{"num_key_value_heads": 3, "attn_scale": 0.183, "extras": ["local attention windows", "shifted keys", "gated attention", "attention sinks", "capped logits"], "init_std_up": 0.0536, "optimizer": "muon_variant", "decay_shape": "linear", "max_steps": 9941}
Each number is 50 + 15 x the weight over its row's rms, rounded and kept within 0 to 99. Layers, rows and columns count from 0. The size before them is the row's rms in percent of the matrix's.

# up: layer 2 MLP up, 384x96, rms 0.148, rows 342-377, columns 0-95
# down: layer 2 MLP down (transposed), 384x96, rms 0.145, rows 342-377, columns 0-95
up342 101:52 36 54 04 59 29 59 38 55 22 45 38 32 85 71 55 46 42 49 44 48 49 50 59 62 58 31 46 67 63 40 63 68 44 70 63 34 52 65 52 71 65 72 61 40 47 50 69 30 36 56 50 68 48 44 53 47 38 41 53 24 59 54 43 58 50 17 25 48 53 66 44 59 56 59 44 78 73 67 31 42 57 48 45 27 66 32 62 24 46 32 40 52 27 36 14
down342 100:46 19 36 82 53 62 27 25 60 45 68 73 34 58 48 50 49 52 33 55 60 50 73 46 79 50 53 59 31 60 56 32 60 55 33 21 38 47 57 59 31 31 50 29 60 39 70 41 60 53 40 38 54 42 40 51 55 56 37 42 67 65 63 59 42 34 41 51 64 24 49 71 33 63 58 59 34 23 10 50 28 63 50 22 48 27 63 46 70 74 60 44 69 41 71 63
up343 108:49 63 25 72 54 18 36 81 27 67 35 79 57 50 24 36 31 42 62 62 42 76 54 34 53 44 36 59 28 39 28 37 72 60 36 63 74 52 46 75 54 35 75 31 48 70 40 52 66 61 61 46 60 50 35 49 45 46 50 41 62 39 84 70 71 54 53 57 58 60 59 69 60 38 25 40 73 49 45 76 62 71 38 46 46 60 54 47 29 43 55 63 57 69 55 52
down343 116:58 41 55 28 51 55 51 60 29 36 81 50 47 58 45 63 57 06 58 63 41 57 49 51 25 57 10 44 27 55 80 34 68 34 53 54 29 61 66 58 69 38 53 53 63 49 48 42 56 67 45 45 46 78 31 33 53 53 74 43 34 54 35 30 35 35 46 42 57 54 10 86 62 21 69 65 57 46 62 58 42 59 34 56 46 39 51 40 63 65 61 54 45 63 56 44
up344 095:55 38 29 44 50 65 44 48 47 16 57 46 50 48 57 66 21 37 58 64 34 43 45 72 38 29 29 44 55 63 70 43 80 63 28 31 45 51 49 55 47 15 60 74 68 48 70 47 57 43 72 65 45 59 81 45 61 54 62 65 43 77 41 47 71 64 44 27 64 23 56 33 46 33 30 41 46 38 70 47 48 53 20 63 58 49 56 60 69 49 54 44 64 35 86 49
down344 103:52 51 64 70 48 59 41 12 45 61 62 46 42 68 36 40 34 38 34 59 81 61 44 53 47 51 46 85 59 57 31 59 27 70 63 52 45 53 48 45 39 60 63 48 39 28 64 45 83 39 55 26 87 60 43 45 35 38 56 64 34 46 55 71 42 39 55 12 67 46 43 62 44 63 56 51 46 42 17 46 57 51 58 13 52 28 50 67 57 42 52 43 25 68 32 30
up345 092:69 57 24 87 55 57 60 44 54 45 60 42 49 37 57 38 51 47 75 52 72 75 23 53 69 33 51 47 71 68 74 63 59 70 66 40 54 61 37 39 49 45 61 71 58 69 67 49 72 29 46 64 83 44 63 84 46 43 48 67 49 35 36 68 37 61 37 74 63 56 62 68 33 40 28 63 56 44 61 42 47 44 53 32 52 42 55 74 80 59 30 75 28 46 46 52
down345 096:62 21 37 53 57 85 76 57 22 49 47 59 62 45 55 32 24 52 40 49 33 42 53 31 51 30 52 61 62 70 70 74 80 50 51 22 50 81 39 64 31 63 85 73 56 51 34 50 24 44 60 63 51 58 50 22 52 41 51 41 47 58 40 52 58 43 41 40 47 77 52 31 61 70 38 41 24 26 50 67 30 47 45 59 54 46 54 32 51 61 38 42 67 59 59 68
up346 101:35 63 55 43 55 55 55 56 54 49 64 54 59 49 61 66 74 66 70 65 37 42 18 62 67 35 53 34 70 49 71 58 48 63 63 52 40 30 66 44 71 61 88 55 59 69 55 64 71 45 51 73 57 36 37 53 56 38 55 56 62 59 50 59 43 78 60 73 39 41 59 88 52 05 73 41 24 55 46 40 51 55 45 42 47 54 57 69 57 78 62 73 43 44 83 41
down346 100:15 34 41 86 49 48 58 33 51 64 60 56 69 44 33 48 72 64 31 55 44 38 38 84 81 49 44 48 58 51 61 22 60 50 23 44 68 63 36 44 37 57 57 37 75 85 57 38 39 55 33 57 45 46 32 52 36 37 41 58 54 43 37 59 51 50 43 63 38 37 39 39 66 44 67 40 59 44 35 48 35 45 81 31 45 74 64 91 48 58 45 35 45 63 67 69
up347 094:66 36 42 44 67 40 46 62 49 62 50 75 32 37 43 55 62 72 68 61 61 71 30 38 53 28 20 34 51 32 56 48 38 44 36 46 60 57 49 49 41 21 72 59 52 40 47 62 47 64 64 71 43 65 33 30 59 53 37 29 06 37 70 65 54 49 75 39 81 49 50 40 45 38 64 51 45 54 47 64 71 45 80 89 62 29 51 42 55 69 67 71 61 55 43 62
down347 101:39 55 37 57 60 56 23 46 42 42 71 47 52 71 29 73 57 76 36 53 47 40 41 60 39 74 52 67 73 68 38 20 39 68 53 62 32 58 27 45 71 48 49 32 49 12 45 43 66 30 31 48 40 47 24 82 70 30 40 41 46 45 68 52 62 45 41 47 29 74 30 67 71 48 62 52 61 32 24 35 78 55 48 39 31 58 33 39 37 67 44 63 50 47 52 47
up348 102:39 52 57 43 44 47 64 49 29 43 44 34 77 50 53 70 42 51 66 44 46 93 13 72 62 44 24 48 58 30 54 60 41 38 84 79 42 59 42 51 48 72 63 47 61 71 49 60 40 33 44 53 62 70 47 45 49 49 23 50 70 45 49 69 45 61 99 41 45 62 68 43 55 36 72 59 65 74 58 54 45 42 45 57 46 51 47 48 61 40 75 53 58 53 49 46
down348 092:29 39 63 73 40 74 35 34 65 37 81 63 19 64 38 57 45 35 32 59 51 44 77 52 51 70 58 37 58 73 75 53 62 65 33 46 36 55 56 53 46 46 42 57 47 44 68 47 55 50 40 43 32 37 59 56 52 52 41 25 37 53 69 43 53 44 27 26 47 19 49 99 66 66 44 41 42 36 24 35 52 64 73 22 30 39 52 44 58 62 39 43 45 54 59 24
up349 088:55 33 77 53 45 53 50 51 71 37 54 75 38 41 78 46 60 30 56 62 51 28 53 33 62 49 27 56 69 55 65 63 32 39 47 43 38 40 54 59 44 63 54 55 46 74 36 99 47 68 61 72 36 51 47 59 55 42 50 23 53 61 59 53 28 51 58 51 60 51 63 67 32 52 76 65 32 23 43 37 73 36 35 59 51 35 42 59 66 38 71 31 27 60 33 64
down349 088:50 37 41 73 83 32 48 42 45 76 43 41 77 61 50 47 49 39 28 65 41 37 54 01 50 59 50 85 82 66 64 46 28 56 46 58 57 34 47 72 47 77 59 31 45 29 36 51 59 55 21 52 44 40 53 48 32 62 59 63 58 59 55 45 57 57 61 58 50 80 44 26 45 42 50 48 57 20 16 61 79 51 37 60 60 47 48 55 51 38 61 60 32 51 56 38
up350 080:44 46 60 55 44 63 46 27 70 34 54 27 61 45 46 38 44 68 46 50 65 36 54 57 60 32 74 47 52 39 48 55 61 52 38 43 48 43 52 59 39 71 54 29 58 11 68 44 92 43 43 50 36 69 33 55 69 51 50 47 35 26 68 25 53 50 20 67 77 27 39 71 67 46 68 49 33 36 52 39 36 37 35 61 34 49 80 73 59 56 29 31 54 34 19 54
down350 092:57 21 52 53 39 58 41 44 37 55 54 99 29 82 75 66 39 56 62 50 39 60 40 71 70 34 31 49 43 47 57 47 66 44 85 65 19 59 41 32 43 39 53 70 42 50 58 58 65 49 75 59 64 37 26 68 42 56 52 52 50 62 52 28 45 31 39 54 65 43 54 48 59 52 60 31 62 59 29 83 40 48 47 48 35 26 50 45 43 53 42 65 56 47 77 52
up351 124:36 55 28 36 31 20 63 51 68 53 59 43 32 80 45 41 37 35 47 57 36 66 51 44 43 64 36 42 44 29 52 40 76 63 39 30 51 60 28 36 66 15 41 78 32 30 50 44 42 68 54 60 48 38 40 63 62 68 63 48 23 49 23 44 38 47 41 52 42 52 67 29 56 64 54 64 44 44 56 43 63 24 32 78 47 64 54 56 55 74 64 13 66 56 78 39
down351 110:43 21 46 58 70 90 19 40 58 36 63 76 60 41 64 53 58 44 26 47 56 37 50 51 62 47 68 46 64 55 46 65 37 48 56 60 30 29 82 68 37 55 83 37 40 56 45 39 56 46 44 36 45 68 28 37 36 39 48 33 57 61 70 41 38 42 45 39 58 33 27 83 62 59 57 48 55 41 18 42 53 66 67 28 47 13 50 40 54 41 50 72 46 37 52 35
up352 111:51 78 50 72 10 56 49 43 34 32 40 74 46 43 52 32 37 40 72 38 48 79 35 27 43 39 22 57 49 40 53 82 44 53 20 35 66 59 37 47 55 54 78 28 34 91 56 62 51 61 45 43 57 46 43 45 57 46 27 45 49 46 43 81 44 47 61 35 66 62 72 62 27 56 39 57 67 46 55 29 56 43 43 21 53 46 50 55 28 58 42 60 43 42 71 37
down352 120:46 33 35 45 97 43 29 55 59 68 68 60 38 66 99 39 42 32 47 39 68 54 52 53 49 46 42 37 48 56 72 40 29 46 56 43 20 36 64 52 58 38 59 45 30 49 21 32 45 52 47 38 43 50 43 61 43 48 49 46 49 36 69 69 37 42 43 58 68 51 59 45 34 77 69 44 35 56 57 66 61 49 22 47 57 65 28 50 85 52 23 50 61 56 33 48
up353 110:32 45 51 36 48 58 56 63 54 31 99 33 56 48 62 49 52 45 70 53 29 16 44 54 16 71 52 45 69 42 54 46 84 59 65 31 58 40 31 66 74 43 68 55 50 73 69 56 65 51 58 39 56 44 78 73 47 49 62 59 38 70 58 33 14 73 69 33 43 41 48 60 53 54 78 48 51 37 64 48 56 49 60 71 40 63 33 62 56 65 44 40 40 47 63 43
down353 098:40 56 36 62 51 60 41 36 55 50 54 46 49 53 28 00 76 53 33 22 60 65 25 51 51 58 85 64 72 52 78 64 53 56 29 71 36 35 61 28 46 58 58 51 56 39 43 35 54 62 53 53 27 35 31 32 31 27 44 55 73 37 60 68 57 30 61 63 68 52 57 68 56 32 36 51 48 44 36 48 26 63 48 18 59 39 67 31 62 58 70 50 58 39 55 60
up354 083:63 52 13 34 38 69 71 52 53 43 52 55 52 35 45 71 71 29 38 68 47 55 39 60 44 27 42 25 66 43 51 55 79 42 41 42 47 27 22 72 42 38 61 42 50 33 38 52 51 49 70 23 47 45 56 30 56 47 07 66 40 71 65 46 39 62 41 44 67 51 67 56 43 42 59 31 55 28 54 39 47 48 22 36 67 57 44 68 73 21 69 21 51 49 48 64
down354 096:56 61 59 43 67 87 47 27 82 39 33 52 37 75 68 27 80 55 37 39 60 45 48 40 51 58 53 64 67 53 55 61 45 49 21 44 22 54 56 38 54 74 55 66 66 85 30 43 45 61 40 47 71 53 38 60 52 31 37 52 34 51 36 48 40 46 40 51 38 74 41 67 77 26 62 37 45 58 54 78 37 58 65 58 55 53 64 15 38 76 64 68 36 47 57 53
up355 100:51 25 61 82 52 63 84 53 56 43 56 66 47 63 65 40 49 51 62 83 63 48 66 58 47 78 46 47 56 63 43 45 25 15 29 66 32 77 33 45 36 54 19 47 38 50 34 34 48 70 58 51 52 22 76 28 64 50 63 64 60 45 70 68 54 64 24 65 42 30 53 27 29 49 56 34 42 66 58 71 50 45 58 77 52 60 51 63 40 64 52 42 52 44 48 58
down355 100:44 44 39 59 36 69 37 39 55 59 44 46 53 58 52 42 50 15 35 33 11 71 38 46 56 28 55 74 52 37 57 36 44 54 64 78 47 41 60 21 87 62 59 50 53 70 67 35 54 60 43 32 47 47 37 66 54 50 55 29 28 34 32 57 31 27 59 36 45 69 53 56 29 57 55 53 50 26 38 29 24 88 37 17 50 59 64 63 45 52 51 50 40 48 34 41
up356 089:52 64 66 98 62 74 38 39 54 32 64 24 67 10 41 45 45 63 72 38 50 55 38 34 57 36 50 45 54 42 40 59 43 66 26 58 39 47 62 52 39 54 64 21 65 35 40 32 42 57 32 43 42 59 38 66 58 55 46 74 36 53 54 68 46 54 47 46 57 62 25 67 41 57 55 70 16 60 56 28 75 46 51 33 55 76 64 75 45 54 26 43 28 46 45 40
down356 106:42 34 48 36 55 51 18 35 55 47 57 84 08 98 53 42 49 28 18 55 68 47 75 56 39 40 44 53 42 73 60 24 49 63 55 45 26 50 48 51 40 44 38 53 40 60 58 57 43 47 65 53 58 28 43 50 47 40 72 38 71 51 43 36 63 47 13 31 44 32 68 55 54 42 58 34 65 32 18 43 51 52 56 30 34 48 54 39 50 73 69 58 59 43 59 42
up357 103:58 49 58 61 48 37 56 40 73 41 42 59 54 45 74 71 55 42 48 65 32 48 48 43 18 55 47 55 48 31 55 46 68 30 45 69 41 44 57 30 52 38 44 44 79 81 61 41 38 23 44 68 45 42 77 42 19 34 64 80 33 51 62 45 33 42 34 44 71 54 64 13 63 39 24 56 48 49 37 51 20 27 82 52 39 56 50 77 39 41 48 40 44 42 23 46
down357 095:29 42 32 31 52 69 61 69 62 71 58 59 47 76 45 60 51 51 71 41 39 67 49 40 26 29 64 64 58 25 60 60 44 40 51 38 52 45 67 26 33 38 42 51 81 42 66 61 37 27 37 65 41 41 41 54 18 36 49 75 64 48 53 53 35 59 32 53 71 59 48 33 48 37 45 58 52 70 46 71 00 24 35 62 47 43 50 58 46 46 71 35 32 23 52 64
up358 100:40 39 41 57 35 54 59 64 41 62 26 58 52 78 48 36 40 59 47 50 44 24 80 32 76 51 40 24 46 49 26 45 53 46 48 55 59 71 38 55 30 52 63 29 53 60 67 47 60 34 54 40 47 47 31 29 36 48 67 72 38 20 74 83 69 52 36 56 57 33 43 63 56 42 31 63 75 75 34 45 52 71 42 34 30 59 40 60 79 75 35 37 63 27 52 37
down358 107:26 67 70 59 52 62 57 63 66 38 54 46 48 64 27 63 59 39 34 41 25 78 62 50 29 65 47 64 66 39 47 49 67 47 54 70 52 10 48 56 38 26 52 58 51 41 51 57 55 37 52 58 71 54 49 47 49 41 24 20 51 72 41 56 44 53 70 46 48 32 56 53 64 83 60 65 62 40 83 66 43 56 46 87 68 60 63 76 44 36 34 33 22 70 47 35
up359 115:41 48 45 40 48 42 51 40 39 52 32 52 54 52 47 54 79 37 74 65 58 62 48 39 40 51 64 45 24 65 39 40 53 57 56 43 51 26 43 48 55 75 55 53 47 44 76 60 51 69 77 62 40 48 42 91 44 75 64 38 38 39 80 19 76 53 42 79 42 45 70 76 44 72 83 32 45 45 56 31 57 40 65 38 49 44 47 31 51 77 38 39 58 23 23 44
down359 115:48 10 49 57 40 61 32 26 58 55 81 63 49 76 47 45 41 34 28 50 71 45 59 72 53 36 42 61 72 31 51 55 63 50 55 47 14 55 63 57 53 26 53 50 38 64 40 45 38 31 27 35 56 32 46 44 61 32 60 46 65 54 23 62 15 38 34 56 64 61 51 54 59 47 24 65 55 48 40 69 34 77 48 54 30 42 68 70 65 48 53 64 44 41 85 37
up360 111:55 62 37 27 50 33 35 32 29 69 34 47 21 68 53 45 51 34 00 30 38 54 43 56 52 41 39 52 29 66 58 51 68 35 59 48 49 24 38 80 62 49 64 35 64 61 51 59 53 43 62 56 19 52 47 28 55 58 60 28 32 25 37 35 29 31 41 37 51 56 56 41 52 72 42 43 70 64 52 65 67 76 56 65 59 35 47 46 43 39 65 52 70 67 35 31
down360 106:36 32 49 73 41 53 42 37 57 21 73 80 60 69 63 48 45 36 58 89 57 39 56 63 35 44 34 42 50 53 69 17 30 53 37 56 33 47 77 39 45 65 41 57 26 35 46 52 34 55 31 42 72 65 47 60 54 63 52 49 54 33 69 56 46 63 26 38 70 40 29 88 67 57 72 52 38 30 15 32 47 49 51 34 46 39 45 54 45 57 42 58 57 35 62 32
up361 117:53 36 42 37 43 65 38 49 35 59 41 68 44 53 40 16 42 32 38 42 86 48 52 65 32 43 53 56 45 47 33 43 36 20 59 34 55 37 56 46 59 41 57 30 37 62 63 38 39 65 24 61 66 73 28 69 46 64 70 40 52 35 59 53 66 60 31 25 54 30 61 38 49 61 24 51 70 54 63 72 57 65 22 31 48 84 27 48 50 70 57 51 27 27 67 64
down361 114:61 44 60 42 56 51 54 39 71 33 51 59 77 27 37 69 29 74 51 37 45 50 39 36 59 54 75 60 53 72 51 61 47 73 50 53 33 60 70 43 49 38 42 55 54 66 56 44 53 52 56 31 68 38 55 46 27 45 17 56 43 72 42 57 56 44 17 69 49 46 32 56 33 38 48 42 56 67 34 16 23 63 57 32 48 75 26 72 10 32 30 46 52 56 20 52
up362 082:07 37 13 37 53 34 47 58 30 80 67 26 84 60 68 62 37 37 65 30 50 37 56 41 63 53 48 44 51 48 31 61 32 66 38 51 55 38 62 55 65 56 64 63 62 35 43 41 65 35 54 46 66 31 17 48 46 58 33 20 46 58 32 41 42 55 45 51 27 65 44 64 42 50 61 80 61 65 56 54 83 58 46 51 60 41 67 52 53 65 50 61 19 53 46 37
down362 089:63 71 74 60 78 55 60 36 70 36 64 57 11 43 50 51 35 81 45 45 62 51 47 42 47 43 53 52 30 54 52 21 68 43 29 48 58 65 15 63 25 44 27 51 63 49 70 67 26 78 52 53 52 62 64 41 38 60 52 57 54 64 91 58 64 65 33 62 72 28 67 58 53 37 39 38 49 45 45 39 67 37 55 57 72 70 33 55 62 44 50 38 61 59 54 69
up363 106:62 60 62 58 43 74 39 61 18 37 48 60 37 52 52 68 38 37 58 72 31 58 32 41 28 58 43 50 38 42 07 29 65 45 84 45 31 57 45 47 65 40 58 48 71 65 53 60 40 77 49 30 55 58 57 30 48 41 52 41 79 52 44 56 30 76 60 49 38 58 54 60 48 28 50 69 65 33 51 42 63 49 50 39 41 70 52 36 60 36 76 52 52 15 91 60
down363 101:45 32 45 48 72 48 53 31 77 40 68 63 16 52 49 58 38 48 31 33 72 38 42 39 60 52 49 39 62 54 75 52 35 64 34 60 31 71 53 41 32 66 44 55 49 48 81 43 50 51 29 45 19 33 13 38 55 45 54 40 33 55 63 42 62 42 46 34 78 34 54 84 52 59 49 23 35 64 27 38 52 42 55 15 60 16 67 47 55 52 60 46 49 38 63 54
up364 100:52 47 49 24 28 41 23 78 59 85 68 70 55 23 41 62 55 15 50 37 34 62 50 61 55 37 51 55 58 60 49 32 29 53 41 41 62 72 60 42 80 27 43 43 48 33 63 41 47 71 65 34 54 47 43 28 49 53 38 53 83 44 50 71 46 60 27 33 17 49 61 46 48 53 27 55 47 78 44 61 62 72 52 69 33 73 44 60 45 42 32 51 42 67 59 46
down364 098:42 51 66 44 53 52 48 34 35 32 43 53 46 58 55 64 36 73 58 70 48 52 44 47 60 61 50 38 62 60 38 59 61 50 61 78 25 61 53 36 43 83 63 84 52 65 30 63 65 21 60 62 53 62 69 44 44 81 53 46 86 50 38 34 45 33 65 49 47 60 00 44 82 57 41 31 68 40 48 50 46 26 59 55 57 41 42 34 58 61 46 48 43 33 66 53
up365 092:34 56 50 51 42 45 19 62 46 47 51 72 65 46 58 62 82 31 54 24 57 45 54 68 29 59 47 59 62 61 33 55 37 62 64 24 45 42 53 66 65 56 48 57 50 70 61 18 52 37 60 60 58 51 24 17 39 47 54 59 47 45 43 52 55 79 33 77 23 54 81 54 37 28 39 59 74 70 66 55 41 41 27 50 42 74 33 65 58 27 35 75 47 28 41 50
down365 097:29 40 62 64 44 62 83 38 63 34 44 52 55 53 42 42 30 45 58 65 82 64 57 45 45 36 42 60 62 52 53 58 49 51 13 35 46 63 43 32 49 19 44 63 58 59 56 26 44 57 05 66 71 77 21 58 34 55 55 53 42 65 51 54 38 08 42 60 44 66 49 50 58 54 48 57 63 62 89 46 50 40 45 32 53 50 53 57 51 46 68 79 76 46 36 47
up366 100:54 23 39 44 68 59 71 64 63 49 33 72 72 33 55 38 63 45 67 67 51 36 60 47 34 41 44 44 49 53 53 64 62 22 52 20 56 79 57 40 61 69 49 24 71 65 53 65 69 68 55 37 38 55 56 72 07 45 24 29 35 45 55 57 35 67 30 72 55 40 44 25 59 59 58 60 48 20 53 66 39 76 42 58 69 54 63 44 32 68 62 59 42 49 41 59
down366 107:56 40 24 48 53 37 48 42 36 39 43 58 37 52 69 58 70 44 18 30 63 64 51 81 43 44 41 60 59 67 86 45 51 49 39 73 48 50 15 40 64 19 47 59 26 44 41 72 25 41 82 43 62 66 33 34 37 50 36 40 76 64 51 67 64 30 58 54 41 43 67 89 58 54 36 44 47 27 39 63 54 59 60 54 42 37 61 39 49 74 46 55 52 60 68 44
up367 100:48 43 40 61 61 42 71 31 82 34 40 72 22 32 60 24 71 71 75 64 37 47 40 52 42 80 26 45 38 49 44 56 52 65 35 71 50 69 49 64 71 56 64 56 52 84 44 62 64 42 54 58 57 65 65 64 47 25 41 71 69 29 88 79 49 41 36 71 56 52 63 62 64 74 60 57 35 55 45 46 58 51 58 58 50 66 52 38 55 32 34 62 34 46 38 50
down367 106:49 32 48 48 62 55 42 49 34 79 54 54 41 82 50 34 41 59 31 54 31 28 50 46 67 28 50 60 65 50 47 45 51 21 45 36 46 56 48 61 46 43 54 57 58 24 82 55 35 76 38 44 49 30 65 43 53 40 28 56 34 49 59 36 58 48 22 47 44 56 32 68 33 64 04 67 26 50 18 28 45 80 36 53 31 32 60 29 43 41 54 69 70 61 59 49
up368 106:39 29 68 60 57 60 74 49 39 35 48 57 31 56 70 71 44 43 69 39 54 44 49 58 37 44 44 29 59 51 57 34 66 28 46 34 56 36 14 59 42 39 73 48 28 46 64 60 56 55 58 58 47 34 77 49 37 77 88 39 58 58 52 40 09 48 58 47 34 48 25 44 63 60 66 24 79 32 43 52 62 48 64 30 58 40 45 80 69 40 32 38 60 32 38 44
down368 104:42 57 43 56 52 49 23 41 29 67 45 52 46 33 71 42 68 65 35 26 76 40 54 31 67 38 50 75 66 65 54 42 32 50 58 49 32 51 59 42 68 65 62 48 34 86 41 48 47 20 59 50 24 37 41 28 65 56 42 76 77 53 38 59 68 55 57 55 65 65 58 33 29 43 45 57 12 74 76 31 48 62 48 41 59 51 74 47 43 66 74 65 46 66 51 66
up369 104:28 40 38 38 48 32 52 44 54 39 22 50 52 80 45 40 61 39 50 36 66 56 28 70 49 58 36 42 30 42 47 46 38 28 79 56 66 39 54 25 59 62 33 60 67 75 60 50 75 42 53 51 08 75 44 74 77 30 57 51 32 48 46 63 56 36 36 60 40 57 65 42 46 78 62 83 42 24 48 58 60 62 39 63 58 55 46 42 42 35 44 65 17 48 54 64
down369 110:63 45 54 53 34 60 57 46 77 53 60 55 59 26 75 58 51 59 49 68 59 53 70 47 44 81 42 66 71 54 35 16 61 65 35 64 37 38 37 32 49 57 28 44 54 72 43 54 19 45 45 46 72 33 65 57 21 81 52 62 64 43 64 21 35 64 46 34 53 70 24 47 23 35 36 43 56 66 51 51 51 48 57 19 37 36 54 64 66 48 22 53 77 56 44 46
up370 100:47 53 58 38 59 73 49 59 30 44 56 32 36 45 56 62 23 50 42 47 49 13 61 61 56 51 46 37 12 30 55 39 54 74 45 45 61 43 55 21 55 53 61 37 64 49 35 68 61 42 56 61 54 77 51 57 51 63 17 61 64 47 41 56 25 46 38 61 45 53 41 87 49 44 48 52 64 62 72 42 70 44 29 54 19 60 42 63 49 24 52 55 95 22 33 39
down370 108:53 47 61 40 36 50 70 39 71 37 48 82 70 83 50 43 55 52 19 56 64 74 57 25 48 28 56 61 33 69 62 65 29 44 40 32 43 59 39 40 47 46 57 62 40 44 72 48 64 49 48 32 49 12 32 52 35 36 84 56 63 65 53 55 43 54 64 42 25 42 51 14 68 59 68 59 54 45 09 58 33 69 38 35 41 36 53 52 56 64 52 56 36 48 57 47
up371 121:42 44 42 57 19 36 50 56 41 67 49 55 41 27 44 59 53 58 45 57 48 70 40 39 32 45 51 48 54 20 25 05 56 53 84 31 38 58 68 50 55 75 61 45 63 73 61 57 43 84 52 44 26 63 21 48 42 46 30 68 44 55 49 50 66 55 44 18 52 69 51 52 69 25 16 55 26 66 49 54 49 44 55 48 47 61 24 58 38 62 50 43 48 79 42 41
down371 112:85 36 38 32 74 40 56 66 61 63 35 70 50 47 39 46 24 54 44 45 79 43 59 31 37 35 54 22 51 48 39 61 35 58 62 80 36 49 28 25 55 53 33 48 35 46 29 51 49 29 60 53 53 48 54 49 52 50 86 45 40 16 49 46 50 53 59 53 43 52 48 28 37 57 47 65 82 53 41 56 65 49 47 60 47 45 36 20 75 46 29 78 14 71 53 40
up372 091:29 78 44 65 49 65 61 44 50 48 80 60 59 56 41 36 24 36 63 25 64 59 69 55 54 54 80 49 48 72 51 37 61 39 56 54 51 61 77 67 70 62 30 32 51 50 29 62 44 74 71 35 29 33 38 63 67 56 28 59 38 47 64 36 78 36 29 55 62 55 74 52 47 33 18 47 46 42 63 67 65 43 39 61 73 62 52 34 48 30 60 27 55 54 40 75
down372 091:75 85 73 58 26 39 59 30 59 52 50 41 52 29 38 32 44 60 36 35 38 68 50 54 54 40 46 44 54 75 44 63 36 37 21 99 71 45 34 52 36 35 49 54 42 57 35 64 23 60 49 53 26 29 60 54 53 46 40 44 50 66 53 42 43 54 49 54 35 20 23 72 62 49 38 49 70 63 37 43 48 45 56 40 30 63 31 35 40 44 52 45 18 54 43 66
up373 098:54 59 54 91 69 71 56 45 42 33 43 32 54 18 51 39 59 53 82 57 60 42 58 41 26 84 46 23 60 47 40 41 39 28 61 53 44 29 45 56 33 62 83 45 66 53 63 46 53 53 46 42 39 47 59 25 55 41 44 71 62 18 59 45 34 52 51 56 59 56 88 46 65 63 58 45 47 58 59 59 43 33 30 39 60 80 31 44 74 42 40 46 46 25 27 61
down373 100:40 27 61 22 56 59 38 48 55 52 66 78 60 69 68 55 42 58 29 50 76 48 49 64 53 40 41 45 32 53 64 68 56 67 50 31 13 62 66 34 27 76 35 61 26 49 52 73 34 44 60 53 71 59 29 61 59 46 53 34 61 56 47 52 50 24 30 36 38 53 35 33 38 69 53 43 40 42 26 56 50 82 60 25 26 20 71 58 34 56 63 43 57 60 47 29
up374 113:50 36 41 40 63 53 54 54 39 52 63 56 55 74 53 35 32 71 42 34 56 36 49 68 29 96 41 55 47 37 47 32 56 32 32 21 64 62 41 43 38 40 63 43 55 41 53 64 16 65 41 31 37 78 50 58 42 85 53 29 21 65 49 39 23 73 66 68 77 47 35 46 65 66 64 55 52 58 46 65 52 34 44 58 66 42 42 65 21 51 50 38 35 61 64 39
down374 105:63 43 59 48 67 41 44 62 32 39 51 69 46 85 25 62 64 19 49 66 38 39 69 40 47 21 57 47 41 44 52 44 44 76 68 52 39 33 58 36 48 63 58 63 44 71 25 35 45 22 42 62 80 72 46 52 39 33 58 55 74 52 51 69 62 15 36 43 50 46 54 53 61 55 60 65 66 65 42 63 28 44 66 39 38 42 54 55 68 57 61 91 45 28 78 58
up375 096:59 45 64 36 27 45 55 22 45 68 43 54 43 46 63 28 21 46 60 35 34 18 63 61 16 45 34 43 60 43 47 54 55 34 33 59 40 53 45 62 59 43 47 46 30 47 21 53 79 34 51 58 35 53 38 47 69 31 78 60 21 64 60 12 39 50 72 61 59 47 37 26 48 34 45 61 26 36 52 16 39 60 44 65 57 71 48 44 28 38 40 46 46 64 53 31
down375 096:48 31 52 55 34 57 40 41 63 50 66 40 85 58 59 35 59 69 61 48 42 46 52 51 52 15 53 49 85 23 43 44 46 29 44 46 31 34 49 43 43 55 65 37 32 06 28 68 71 67 42 40 55 43 27 13 63 68 44 30 53 34 48 60 52 43 39 36 48 40 34 62 30 49 19 49 39 57 26 43 67 50 42 24 47 59 32 65 29 63 45 53 30 42 49 46
up376 095:45 52 39 35 56 56 45 67 45 32 47 55 30 03 53 61 49 59 46 50 57 63 50 68 45 33 53 64 40 65 53 62 47 30 50 34 72 44 64 57 67 44 49 61 51 42 41 40 67 51 85 73 51 68 69 47 50 44 50 56 51 54 62 32 64 70 59 42 45 70 55 14 42 33 58 59 67 58 41 61 77 43 94 42 48 47 53 31 79 61 31 60 59 23 14 69
down376 098:43 63 32 53 39 72 47 60 49 46 56 14 71 49 13 55 40 70 44 41 84 58 49 33 67 47 52 37 44 44 32 57 42 33 70 56 36 45 46 50 38 61 89 46 37 06 49 42 50 39 43 49 45 56 33 47 70 70 21 55 50 43 30 50 72 20 32 45 44 52 53 53 37 52 42 38 55 59 42 56 41 12 63 37 23 52 38 55 40 54 59 60 75 66 57 64
up377 097:47 61 67 49 59 40 36 38 69 14 56 49 54 27 65 74 54 39 33 68 63 24 50 34 22 40 76 48 62 58 52 18 67 57 71 49 66 45 50 48 74 72 51 46 47 47 37 68 20 60 86 56 61 52 62 41 64 53 49 86 51 65 58 69 69 70 46 35 46 50 71 53 44 29 47 46 58 45 29 60 44 43 42 63 50 40 55 49 41 42 40 57 76 43 62 15
down377 094:55 58 59 37 41 45 55 29 35 34 73 61 48 26 44 55 54 39 52 40 12 43 52 23 30 33 63 58 68 56 29 47 33 72 37 61 73 66 49 63 41 55 63 67 38 56 42 53 72 60 67 70 29 69 48 45 34 54 43 57 51 33 49 45 46 55 38 47 43 61 41 53 27 59 31 86 52 67 27 52 35 42 45 84 46 23 70 65 55 48 34 67 73 87 49 64